Weights of a small transformer language model.
Size: 14 layers, 0.847M parameters.
Training: a variant of SOAP for these matrices, 129M tokens, 2161 steps.
Each number is 128 + 32 x the weight over its row's rms, rounded and kept within 0 to 255. Layers, rows and columns count from 0. Numbers have three digits each. The size before them is the row's rms in percent of the matrix's.

# down: layer 8 MLP down (transposed), 256x64, rms 0.199, rows 163-255, columns 0-63
# up: layer 8 MLP up, 256x64, rms 0.177, rows 164-255, columns 0-63
down163 100:082112205074115123162167156152121191078150103195104134134135141117156128163088108158112129145124141143095054138163127151159101145079148135174108135153128181144139089111135145115171052160132154
up164 111:187130086127140062116118153139152145174143088171183093110125125151137085123082183112097132127108101172134161130145100189136145122189093084099129132132104141186082109157113129115050184147127141
down164 093:125135127121092100151134068121144106083127110113102196070129144081128101126123104100184138165134166114097089117143148053125146114109230169155150137138110107136160134146132113111173115134143217
up165 076:146142125102147182138188192115100180146095072137096088146134080157146087170134165148126103105160134127100131081129142102164132132159153125092214150073109092146123103161089149119121143197117099
down165 087:167127113139139103066098094148153076141127131163111090109084139077106159124117112151122116150095069070127196130157166147148094169069113080158086076176126203141110120102139148134166111129117153
up166 119:115142107129116082069124197148104138109092218135163151139182131182111081126115096145163104154129080163135138127195112160137153206129107170146150082093119122135141115112164148139178152127159115
down166 112:120100167120047148153095120113193158157119076086107129103125121142141199166117113140171122178118156098108113125138186150179147140094141183131129131190068124172105136139114063119151131148116165
up167 090:113116100123085169117103129106161165129145130140079189137106080141165088143183128107050122110032097148133138080099140160135106164114106123127164113169169132138106141079152129129141128120214110
down167 096:139174135153157093142115135117138058124110138106176075142146155107094141136082055155155138122233146142130130159133137112169166105135147151122074141135126196086157121159126150145168107151061142
up168 105:183075081087129153080156128128139121117172111132105152160141083132080140113124150086184160140143065100110132090044110143150130138112192117118153135157140161146140167106126143187104152129185072
down168 090:096130132107045090103189127062123173147109128105125115120145129165125179100171120104122189144127160155130148151125153130150146136130119152133027138100055130103110103127072077121101123149110168
up169 085:111131093109137166137141154117130157094133107094119056118143069140135099160115172114107157143146111135136141039126171087075147093171117111083180133098080146129061097133066083139136127082168123
down169 089:176171139111135085135106122123097135130105098066182152141147165104103079065125064106137093145135102162141101192122167139114137115087123126155064146163164138091163126143166188114131152197098132
up170 116:104186183130077117119148134114158108102159175132143139060156143103142109118123107191131118168067127103132141092063105093120187148150138088135113103099099075146110080113178143187099163089110124
down170 111:172095140106149111104159151171082117087124154114116122180139074092126161104099131134118172115202105110071171165132173111104173141089102150153152131089149163139124091159083096136089117160049099
up171 100:107108110222091126164063151181115162091106095134105142139138118155092166160147088111126131179129125107065135145132144068123052132163127107142168088078097145154101105093164130153089110111134118
down171 083:132133149079165127114048108078091115129090094104136164113151127150175120109207128147135104110174124143153070040157135141162115132081124148111117141159085073141104052120098119136150107125140121
up172 114:126132113119125111099073143094136084157149152146083099183110156161078127141153078163104157128144220166156202064123127138081135138138139133119099146142105170179179142159116136091130167123089156
down172 124:095083119133127101113126134195114206113099113093092116103142173124183098065109120141116122162108113105157093131122127097095115133143124090192153081020142152100103145115143155165165137128097099
up173 086:128120115130144122129155193106151168133095088175178160109144124165160079074110106109110137139125117038151103162100100137123119200168107142179206176115106173106131143146127104174121145121096141
down173 087:120119174094110124166129093088119073145154145031088135156145187138171148195189127149157091135147152140132112104165117155174106113115152180163088145100088185153091100113119131125139138107162113
up174 108:083183068191149110111125075120121083138183127131157121098152094137087150142139148152149126121180126114191145118086087138097114134116169128140109159085135154150165145122142096196177094208121108
down174 111:089150162143138155176105133118122125176058136160066108142136137088094116202137143154127138150098128116126156072143124173179087131117110125116128079130152140119170077189102126132119048128166187
up175 079:069150148128108073126133130092103171130130184098144125120128139109108172206121149157135129119104180127155032112122142148062087136116182102078129085124128083141141198083120148155133121138121114
down175 090:120032165155140135170149128084137112129109107187090092230134094093147157125088137119078116113147149135114135134159119168130142113123102161156143101072126161167061133137101135092123123074106129
up176 094:117138151125105117115099113156107151103153160158097185143189123126142116160081122160106152182168200115160133107085107120145136195137147140071149098106124136118153120116163123116122200065086047
down176 098:125092080213141149119116160117177178111145124106109127069145200178117137167132137089172090163115148176119112106200092125106124148158140138189093143138137198149105107119130130107116155170120133
up177 094:126154115140117157175166131107074162088112136127141111146089053191114105149074092103141079062117115174126153102148126148095113101085144071109171132151107100098138148133177130108087127121075064
down177 090:125138105113156137120120142113155132191143101145126123081136162075103150112123104166105141116090127113147109143069119093133155083157138104099052156115198198133108106116049157192161080157112095
up178 086:109096116132110157119132146109158185116163048197111136176108128151118139160168149076134126148155187123200106129117141153162141116108123105092174137107145112196139168166146149123115177185182106
down178 088:166086145121107131127170077166140107142123194134127115065106126118132104108055092133131186153125094157133183164113107154132178170142186164163075108148144164134166186085121107133137124128098181
up179 120:103205124107055196140161128098093111126160129112101127083043200115130116080089184129093092110091132154129097154149118096138122107138084139153146138161152145178111133170120121148134086143135119
down179 102:080119133115154116107136134192117089110091107118111167127121159114093121141130187102110104126165126126205161106138124156156153080137203125088135173139070131123182169161106190075164131074130155
up180 099:178163118067109125080136112119089087086125103147148179148021137076103113165122107120169133112091128125105096147190151150123089090123138179105167062163152097114119117119113141126137152115088145
down180 097:112107162130155084120121068137100131135077147148161172079111141097102161087119140123131128147166132085130149114134136033146146138062059046118122190127156155091146126124141169110156142174134108
up181 110:140133080058123110095102052126139166121108073109108144145022101134161153092122123131135142157168106190139111100144104067095117121162118121150074100099106119124173145132179138160160147127140114
down181 091:102137159103089179141111139149111104138098206104070124096170114079080150099117129157109172122123143163167198201133186141148146121141107132090128171116158139110093095100135081141123139110073085
up182 084:116162150129129126135123166062203152153121151131145188140151121129090145151101099126103118164143118149193185116104102130048123177118109145100106130102130148125110153069115114163226166112152106
down182 094:110077168132174126125199171114086135114158095152078092187186110084153191080134151124135125137149086093093188131130141137116168151101125138134127174133109133150085158095064116098116132082122149
up183 120:137173118132134130101113086112124084132120116155117044127120073081141162147096102147112095136137158148149152080087149122128053127173199134180115167090112142174134132125163093147080074149112074
down183 125:160107144076115145113139053066119124114103087099136136104137129174150115075149047111104109131172138094168159120136134162102101137137163107058127097188132135121111096124091127166121119132050079
up184 089:165228130154135106182138141149064148130115188154107106114091164153112132118124118113143156111143149118163142150111111093161081156146141114164130149094147157127184126190157190073105092074116092
down184 085:070091173076190134143144130125183125155141070146059169145114170106135141186149138132126143128152082108107161141141112128121168146065133131163153070159132195138098134094134101130138187167148140
up185 118:169093149167145125101052211078120143113112108102153085137084135148103116128179160134169168177177155123138098116110100116084107104172142123191175157149118149121132107079144144136135138141063158
down185 139:130128138192128105118139114127156160107171115198160083097197133133141141132079083152125123132128131168093183190152120094090124113117114183056135066117105079182126107124160138134142152163149162
up186 106:168151119151090093124112135105147108126092207078168091121138136161101104092161156127089108109143137158116088113201064203183145150095091173132140120146180104159123162148136127115086130132177132
down186 099:139147168072110115210163127171100154140128118145109163085078099152127158111102116127152115099173152141115140115137139137174038156131182126083102104089131129129065108072143110182127107134067130
up187 115:115115103144112095083207110105125179108177176103148099141144126121142104089147106136177142110201101118169174105105234137153106142172111160132122125113124091195168154162123125148127133150117132
down187 108:150138128140150143113133093092112104107086135143138101211126129135085116136195149180121169130089142179144140147141154175133092189103111088098174128105110145059179082110159068159147151076138113
up188 113:115165156126080075093154109134084076121094138106109132129156056100104165128157115104139138125127161109117113144142071116046141114164134053123227145112137110150149162118179134155095122123132092
down188 104:152135158096075101145225131159134129106110120108120155170104061118155136133056171135125109119037108103168075105149158143146115120155089122122117155088142109179067095149103147106135135140127139
up189 139:171045180122094154135160147119160135114147138159126186136097116184126130112111216104144147180116203137125157124129099135120104172144117099125171139126119087197128188150163105146121100122152118
down189 118:130066156138086130127194121123158102122106135169057125126058083157137165112085177133128114145119146144131136087156105151120088157175177076117167130031144123128105165145110108112146096125126168
up190 101:114152140165126162065173139145160088119144104099124110137088131174154107121125150091127108122076120165186143162142171055137057144129165076117150175111165111133159118154095150155166116197111181
down190 089:117067149110148129132143097137125108124113138160108127123142137092086099108086154145091109116156119112154106104118096212106141189146084095129136136081192116116072226117074105073108149092138098
up191 123:163120075106115125058123079062082102114130131186100144105093166138084105127112166127094130137118128144103142058107068091120159120100096122147100129154088138123098144125165076171206117101122096
down191 135:072152128090122116133212083223105144145168128157144150122160115120122148128121151138111109147132076091131126075088159135181134088138105187110134102198137076152148139100127153148138094083160146
up192 083:114131133127139100071140124074135132170145143146158152123132162086140104109113114111145150140149170163103192085075156139104125127096099143138143172115130065153134129136055176051126158073175056
down192 079:163172126106102090186140102115118118135104093117117124076122113173080159164140128122105107131081090107120089088111107117125150155151084128091133066218076175106141120100167115204088114140091139
up193 101:105082097175088166098143183104165097081127133146151138174113123088064126133188140060113196146119108123097134101123124104142157174147125094136104052137146157117144118139145174179100137122079099
down193 099:186112123151178097090139127119098143136157160127131144183141098141115145119141147150161145168172133111087157108129127161092194162091110147163137026207076106151146128083127068138143140102123120
up194 120:104129151163130120149115156034161115101171100126140104212059102122133111146043141116119148147164124126105113132077096102173142106126115154162098170128062082162150126090126160140128150106109116
down194 099:083156121140158120125103171094145142126162131092138126131130154148127133163061143160148122141127054128092106155112144152175120159144145087141123068131103085126066131151148240114102126129062075
up195 089:096109083216099095101085110114112139137095077092149131130125104114168162125080112112083154119117140094122129156144160153147077136078059144117109125085158052088111176163132109128139136165077099
down195 088:131113096063063193127185143121138156064158142131151111136149138091089151122102081114142114140140100156102156107064123078133186162174153113151124139180109160135124108085148119155177123153157188
up196 093:147122090169088102140129078118109146135103150105135111120123100123055068160161167129094132132128119148158123067135120119153114115072115146129176100125139122125193216180063195091124129104144098
down196 094:110110124082243116121137115122162126118108109088152112151165166147161172088136097118128164100109158092128099132089115117051125119155153087140114152104161111091092105119206094144120156150080169
up197 086:153185088085155076086115104127179116152186099077114081193124164118089086111086136171076112111144087085165131120131090125177133119089133173128151126197123092119152148138084149134123153134135128
down197 085:127150142144030154167158140100098123118128186110177137121098090147141136180163118103170140116063165169123114098146169106120067134178117124103095085068129163167118125121175087159100158126135117
up198 118:126136119207142152151108190105134167138123095166119133080153126190152030134095092144147159127187124186081100103141120128088110137137148125167085122117117155150129200150142111132167136171137120
down198 129:135111090113141145109084138102166110172153170133122146136134129129100132156112160129118195138082108096136147177115098153119166100107123154118125138150019152118145122086135108114109251117137181
up199 124:159185085116136165075108184123111098150138155169106109102101209147088127108130104216175179140125120123183143144159188175109155089140094162103124129131104122146116114093104134177142138118113105
down199 109:159200158115110148146093096137153148156150119098111133112078128093131080043156120122121081114130144130100093133126136133123115165150181116135098155124048106103101165126165060113117169069152065
up200 092:161164147144088105126108092119130137152123186116163113189070130126144102200140117122050165092137128105124160126127119163117118243142115153093119151097148132162089124100125161118168145179132096
down200 075:115186104147127097110106137130104105164146094167122103078139146099114205144096157178204131144150148084067146098125150134154114123093146092124144147167076184092078087140124117137092114065159115
up201 085:075130147164121132166174181072165124128121122130130127129168050138148099105118120090127111155080150179116066169166161088102092141098161128147112107100149099118127168212132151176083161118117109
down201 087:131133145126212116096166083146094178152106221116128171129096158115102124160144174138155165143111156135098090149070090197138122130169109134115108120107107119138143123123166105095169090179149174
up202 094:143092132104134125113114081133182126171125125112119131117125095127107169132102115152171166149086190101182150078135130116125136082093194124059188076171110107121201158156130089151088122176136141
down202 090:120159150138129146174121145096137171120128084128117149098070177126142114092131133100127072095101086122102076191124095115186102132169118132116064100139174095115112041144113165116156074094116170
up203 101:167139159158154122092117084112151116137152047175128103109099085146183141180048085071124194153104143083118115138160089094123140146161148149133155103111147144130167183126129104127141166118077128
down203 101:145079175108092158107069122060117119134068122097125089187164141182074135100167189193127124127108117110114141126157095152100106128125143140140114133138115118121101163131052119142114152164166194
up204 100:156059138142153125068140130101123146142125157114150184120105138206087106110179170136104182131085168138147148045140127180119146152117121112112173101080128081137172145080158128136099124078150128
down204 097:174051146123126091167130112145157087105068105169054130134059084133137152100078136148160107147161157150147101088129104128124119137168157104137126119061167126148076174145106114066143116135109146
up205 088:111147114114119121096075179126133143156121120094146036118133147056097096115130033150112088145145091131107112138118125117071133116076146129100080124175098186096122115092106165112149139142073113
down205 075:101133135171112123170171103064173128133112132147151161108073108216113134139146172109150169136093171128093117093121081146127080159149132107155170106059130107192135127172150079156080126131107117
up206 084:147139110131112083139136150075118175149111082123067179106084114129190094125145147143165111141112132144169079208149126129170098129156079184157132176112084116146120137172131182092118101185114136
down206 097:148196179152193143160139123152121172172120134143104123167106164137136121081148140137155106160106103140074136119157148121158176082135213088080107089114140102127117069134149163109186156154082119
up207 084:128088109133109096132116175146085085113115050107101141128072107177102182157167126127091105086042115099095112166134110094125130125120123122107111113089174161144147135141161069204103129119168139
down207 083:122148118116140115084147111105157162154094122121159080112183160026107107118078112130110136136184119120126096149141176119140137113129145155115078152201154140131146159103070153115193146178073100
up208 085:123142104127114160141085146151119135182128102172157190133107164130152122111113193075145176147111178141102149124072113096223145168142102056144142123164118150117126213115115120112128118129091131
down208 083:120124185086159153146143156166143103143107132151082069159110137087147133117117112150097116132125072144134072137191159111077164151111129143198131114014087104144095103139145141128163142126157159
up209 090:120166126140133101119138126072135085135129138129129163136084117127114106090117157107110151147073175114105129095113126061180123240129217096127129112093131072176132137155113154123107085107098164
down209 094:134061144097161092130218102152160110080130151142078131141108115156127115166100198101128121104186119170157082096093136177117104122137152089125176118099142160138078169123117068087115153130137118
up210 092:094217140121148142119092146180140148132057084132158117124105094135081103079155137152135110079097146152134063140119073193070159162173081138108141094116094110130133088125166133130149146148148114
down210 096:168158164109128097171094105135128102093112115142141122206152131134091130117148133154099136099140174158143105058129183145142138146095127149101079190155100041098136111149149187104103167075134092
up211 103:165141135168125146159171132131148095125148154122103126162127147187079098130067190115122173122146100170146085086127145142137087100104131116096117184103124115150201224152131131117186133162171126
down211 096:101085151142143104105152106164183081084131123187119125127102156128139156113134180140093140169112133104140129134100113140132103222190154130117192160134140083087063180165170152126162120085127133
up212 102:133051075087104111112105132118145151095125174072104113054108114124139115163095067148184124153090160128117182095134156083106104149111174118134139144105107181133108167156161144098193124096102117
down212 097:087189140114162125080098091102108101103085103172140112211153082120114129086119178114111113064135118082135067108118095152142152108089108099137144099165091101129127092135076112131082126135136196
up213 082:153156121178121133103111139157085135154092189109114162122062166109109101154107140145058150049122101106128129059104144120128120142123117120112139155098060082106149152137171147122106118131054191
down213 096:095109058088089130145135142113134121086194097119108108060134132076146138147195132163154070126129134080103104152136120128104195106102156150132129103154154096125109074093131052113144108086133088
up214 080:086110114112127073073155120138149122111098108163130120096110136127082074150149048122145141118155115114089138107127167117164095110109129168152124102073137039199179127125102155169081086138117166
down214 086:156157108140163146194097081171086183131143143087179090138127121097106164130135125158087134067141067096179119193093117142111120079098130097122106103198103129083113123126078139119127157092115113
up215 087:191131142143118126069127102107125149140152099175150182166085158111123170114108057130117171143150121115144147123163092128135129142143058209113107126089139103136132124183191083133086082078140137
down215 090:115118134131173103121147098147151114156153164132150060141145200032121075174062094111170113128179114115089141164125127123114106086104147156163119165151116130090128194071144153122139157128126113
up216 084:145166132099173141162164169170154145149126078176147167114124072163163173089122111139109108107158185161148182147125127097184147185120158115111097068193115132165135155165124123108161133122186108
down216 096:088123167139084097109157096108110143164128150119021096131145130049159129128114127155166129120134145132066117143146113155109131105121129142103085113078142097109063066085082112143088104074139150
up217 097:193135144112051138128180141121169112072107129071084143128146126122152222175165116109095091117157159157134141153126165111133125157131132098078175154166165143176156122179133132134121089153154105
down217 097:093136144144073119199073096121161109155139120129069108141149127167145156134068122138187131147129154118147116122171128178118201160093150141148157117067085143136070147102141131141153167123124208
up218 115:183091166125141128125099170091133124152150174092121128126104161172098164137115149093153132126164181202118118101117155154150131151113037141133129078078154068122127148123166165169138105088182091
down218 103:152096138153083068166159113204124082120043140190057151111089126148136136123075148122110121111149133109172125073148139167128123160128165114131163091091144105106098198139116127145140087128133132
up219 113:197136104174105157107147090161119100093131104144161130107151105163142130168098083107132089131123124147157139141163187167109142129141056174083157121118119146152118091050159166122167129220121114
down219 091:164118139056125056136127038151115122150131170140133120136125106106114123101171145150105147154076100078142201121168154128137141064115197061106167134104107121123146138181157139114116130118151136
up220 079:091162106154126112094131147115115130131181163153109140092097118149160152168197100061109141139101119110114139124186077117143124107151124172106118167044221151146079118100168146138151147173134112
down220 081:117085159151134133156102107118090073178125156149109152193193115097149083204155171196170146089155099117121128116129071143135136123093165105155096178128135111123120082120131148056118133118114153
up221 112:143118114159165122130163155119137135124148120195171134091100141102102113161170143099139155121070219171178122098170109142115139100165091113189126171125132085208133116121159122116165136084087164
down221 103:141108135158122143131169106148110133134152151141101163134070081128136122104064143137119094142146152094090202150126101146147087166161207104107159143059184149058088092151097151096113117171156136
up222 079:154187124173104152078106132139149069132146122111173177118117129172169125123135094042116156132074120110155111133142129163166143186094159146208096130139144072153152140134134173139159116089171146
down222 101:077137152081152147174173102141132155111159092126093073158129158048099134121117133211159053175169132137126116086089156136103149104129125077117168122099167133102138110147102108122086151141082116
up223 097:119111127211106136109108095118072076152121116151136157126135134200141136068178116166141128123119155153112116089107131130142141163202118075163086121183083133161144183085136106163174139160123091
down223 119:084177145089137106161212129143148136119160119129122085102166109067089161211131117105081158159106108123139158119129133096142126104113124093099146090096111159122198085123131143124049093112166114
up224 091:125144149130047157178119166120140143167184170134152085121145102079129139184133080167102136141122111077144100136107104077142071127210195106137110136163099153122119131131109153177093120167116121
down224 079:186084136141140137158089164097154083123158143140150156121169136139158116181150131158129055108157140099138119133142089182114074143105143152226164119133130121065096128147093129131049119108162130
up225 115:111140068165092079130126068147156136111146086096160095133120053125148074137124134108147097068194131121129070108099181134173134084141095162142135141125105128193179117124168117129132131118187136
down225 135:126122126137048119173071068124149096076119119106148167170084105086134096149142115113165179169150163156093089131117099148136089068104100126117094104138073127132148128122109149116126152119223146
up226 090:059148088113108162035169164117122112092107171101158153076093170123136099111126118110172139124142108117126123050109113144116157133195132119112116156138109057114105110093101116112149133118124052
down226 083:153195087187147109129141112122093143122181145102151113136135092099148162089142089202138110111114135157139142205139127076123187098145148102104152172141123094131118123177206084136143096089102145
up227 102:103141124154110164181124191130102151113131138110141166161105107195115142116105127147078145117148125126136068108128129113122081097105141103147171123173112171091060132036136045143087104128133086
down227 095:118121068125082171083131132098198078147134126182143120114121130124107129161110115111182146088085051132106167152073088153104156100052156135123084129154113155090156126135143145104128148113144193
up228 087:147144109166094106067117176141136135037132159103124165164096077079117094131171123156156140149140105116174133111124114163084050094100131134131147109123202127122100065191134109135122127152104139
down228 079:137076145126126156141071094139127172153096144140136120101117202109153098075124142167161139146177091132072108141148131150115158127120148059145089151105162093164103189181192174088125116159104102
up229 100:160130110080088130174155133142140175165066083093108088111106096118106120150071144106118125125192221122137112155179153111176099142181107113155117112159124104208111160133103111125121132123166138
down229 100:094100149151121124089138144121149102148132137127087101185108092148142158176148187154128144173069102098090076096101151124114105211186166088134150080060092142125075143116148140121151122110106167
up230 092:092142136054181120112142115152144158142120129099126103114134116178092116115101083142149189163096106134143085157114126070121114153127131185070106133113068132054059174093134149132090146088088131
down230 085:095101129164114134151138114159065153115094115168103155179125160132143134150168100151139153149107083130162113067166099089148097134141138027139172114124108147150088134196082104162145113105198116
up231 082:128136126081124153076161153149128066113130083140150176166153164101013130154093129099134070143119169095115112103133112141146098126138170116142125129113132130173117081054144098142061124132105105
down231 091:124170104152106110103079127117149123156140138109172095061146130079131076093159077107149163083093102158131132169148114105117147089125159149127046139140138128054184139053084135141164130151112135
up232 097:164131127166113126126110060162155155066110071147087165091145087094138110150125125122178157114102083168187067108120136155114123149142095170101113068131079052126154136123167126125093135145102168
down232 106:099154182101142113154112102123097104198163105133104133152188191147136177149123063148137131126146149097129130206137112121154149081136091176141100171138133136123121189130090115166161199163102117
up233 098:132112141130077095129151108160119113127150131044190131165169103176116111139099079141147112066153103106161061099099135107144111141135144146119100184132037129112108156121183172121089161135150152
down233 112:109066114127114138123126097162143147122152122119088134137114169143152123104113158126136111120157117158093095172173144159158142124111131092120172080003217142091106122096083133116135110065155103
up234 081:153107156102138128104182140158149122156073107121146132140100140158073132110092144070129127145104134055122100052079083138135176127153143153106132173111144151140187100188177124184077162133113101
down234 090:126171149094118108167168137122122138133134097118075094063116172065155124122151077138137081122105119155132110142200178122086081237138112126147092110155109128114054118103112142115126107123112139
up235 109:142147105140166190119137095129172183111052136163131127113103147148109090143116132108198120119101128147092146114179090125087151132129121146172138063130103161152116149150072077127026135140108109
down235 106:060173121122127133130135109114119112144167135146154115102168116063158151191176126118118133107140102106131192132135132159141159143125095154118073128163050058169157169099121123140063197123133154
up236 116:205127070122107094108161111125115126153194113160140151063121146131160139151085133199175110162111151118146159089149186120166136164186141137107079092134153127183119095131100118156149116155181134
down236 111:096131148122143154117132138155124133060078135132158127162156121116138159127141139134135098104174159129147079170134137135069151121080084069084215120097153133112131176112171147158152077059081083
up237 093:118116086077058201091132114130124154114102176134181188149150161137099121090116133067091128108140170091146104080144145090158113098120171137192178135149150077092146132119115138145148134096105081
down237 069:144113116167193113108120081119145178125143132120104057105105119115170125076114083168143137171147138149093159152128184113086127201131106057114108069116148139171179123158103139097134171089102140
up238 105:152132115147115108102139163088140168105104179103154116135093148093064170120148135105122230169151139089102144158121149134105146105071109142082093110083102189197126127116141155161140137128125194
down238 105:086128115122169072126077165102158109112079104098071154187141154100142044082101134140116170112086135188113119168172122140142115145135136135150122157105113194101114118182082137106142139180154121
up239 108:149105087146081074112126143079115148059181107145149139096071123140085176100109134103095108167060120134097143132152109083109139145112036100122131091120188157102105113132111131184099128136160127
down239 110:132154077076189119144124110168198124131114180116107106116091098162202086127106145109142143120139087096130146135095130124121133089174148099122126105075145163132181080089163127132150209145096085
up240 127:125163063140126113152129096129203125139119136118139108060120133138060122135100088124147141097130182131167073128149097121207167147135042122150066155133130169106095125118115085183137124131133133
down240 131:136129133135156056158092135126176128121114152175106172151083119129150092061178089115116189155100162162173162106103095149056183081147093146110102126107151101119091070095117126104135123155113116
up241 085:153149074131152199128136100128133115153122112107120101153139124088107145110111175065099163147152153078225072104061098101123114094184142131087141124091118163140126115166160119085120078103132152
down241 082:128172143158175079129138146117125146155144179107145128105186140125128092148132063174141090109122085156070163138145165196122131127108141131181099118174094135108166134109122166128128234095120160
up242 103:136180084094102151142148163052182130126150142167180119154091101149129122104143180124188131158149112146103111168197116124140114095126098117145118099175101181122126157102148132128142054115064086
down242 092:115140185161160092112148057150118169144077115130177095183171084118075124134165123133119168120097161136119156146159126083074148185085127097098163175115121093130153170113138075127137154139074148
up243 109:177141123124132157151137159164192172167115119117169151067120176160168111095119124095140097124095093132124114080141132117076052118163191152073158121152144103103158073145143160142173125136078101
down243 108:123124090075160116111133090129080098130129122099151102205151149066096126158164115135131129144117132122151140173031099088209141101100098089173182120104128096115126161152124101100100163110143103
up244 086:111104079132084106096138119141126166105106184188094167116107120107084077130098140153084079093065110140077123199169077104141129137165110105135201119115130125151145155111160133103086165098095130
down244 088:123115194125119112133115132136139108124130154083031092128089116150147182149077120145169153150115111098099098065154133144146089133109185080132102116087129137128074081121101142104168051144101162
up245 081:102115137178095148118125160140099104135078122103094146097130147097094156107079175155088189104121150132178136166121190106099086112137179204099119150107125178165107081073163171133103119165109120
down245 084:123123145147189095154117094098093150126103087150125063129181149091075081191138099098136143091098059101131142133101118132162154096116144125146097043178065165108135125139129136097124153120091145
up246 108:158089112178126129069108140125166124085081106098125166144060139136130180063132159144116108124155166181154121144109077099106109169112135094155136089168202116132121145156108112193162108157093093
down246 102:168106146126141143146178090158136087127137157177091126102099140166100100097121159096114095125136120130182133108151123143131098117163124061143217111032183137100094202126103100137139118093122136
up247 090:147115149126117133141123119155134112136112134072109108105140133100093173126121169112110154105104168076119138153086020062139133126172154147054090137071112143116113140197143117107171101138155065
down247 086:162155095167129109129112129049133186141142136124166105129172140085111153129163067120160091100135083192127123135166180099108097155114150126156110100192117188108118093111105117180118171139072159
up248 107:165140178183097121137124166142158144117136143145126129120113102116095097094056168165078125135120151133146094113168099127039061173115084130125132142122118076152178170179120156095104167087144094
down248 095:155111154102145122111182100108181122097119151175092132151115042161133161173079199138123121145078138143106114164140141154130106145214152091150136154055106114141090108188120107135133115156125142
up249 111:115140069143153099148161105136145134193068128096092127162113113126124116121138137118135105144055095199119159109107062154103089107173107116178105123143091086210158162146137121154118127191150117
down249 121:081127070132063139126096099120116168124196103112130110111099126148158146179123123187149058092129132112101166132126145021099108143131161106116103121112102129098172052129135130157125151141130093
up250 107:173109111167126170164157102114182171098131150123113141163125143195165078135078103138218081148132127117109154126155128101104084101114161143134167112124131079182108147110088132104105114156193076
down250 091:102069141131103094126151180157145076157112104153107143106100139129080176103138176059100143124096117167129125165168132160164122170184117097163141047101147204108128102174126143117145119111099154
up251 085:111140160106148154129158142133112100098168120164148199112142092175077088152073101108085169071122079083167141138100081149112158091077149120124119134146067150144164174099114097128103178090102153
down251 086:106075085191081121094148080100150176132112108090063083156134112138150102105141147127115144111166140143127130184099079158121154176177118095145130107139075155119052119121064155150139114167110109
up252 082:152114115134158140108110112230128099115126155080132205137124121108104143164178111143124107121095151152074143101098149148131122183180133190151157140113131063166132135075056106155142131157130097
down252 084:157192144116139123127153089059137114150204097135123039122138138090100141125123110128143142120181100082127129143137136153151145091080141141147073124176113180091150121047183136108087128122125145
up253 107:122129092150137138124113118075205090179101137140076069092143164102144171083082088142136200064168155098132143097079132106114129107140126173181102154127084105140095142118134104102142129098104095
down253 103:120200145098153170119131169083107108175118117164147141200152090111137157130154059100157116116083143080127053144143140107153126132108090112135049098134127158153153079134126138152112100158114187
up254 130:071179107117095103120184109139135128128091129141191144162102111199102179142166105165143118113074125127184085139094125113068151095132040161112117137114117085115134120179185136121146111114123112
down254 161:099108191125117064150140097160118069058123094093142095162137108149085146176123083079118130135126150107123110079126133178147109152141128154082095201170064132151174119126119150086157132102121099
up255 096:131096166136175115044126145093159125128135162105080177133139057086137116056115152116195128132104150130128173113102154065157132129121137164129140095130084097113146115109068162117119085128090076
down255 090:115159061094125041188065154154120108139151148119100106087094173100126149157156108123057086078162066110168065096142125143126088124136141111180110126183123142125126135135111123108134138118127141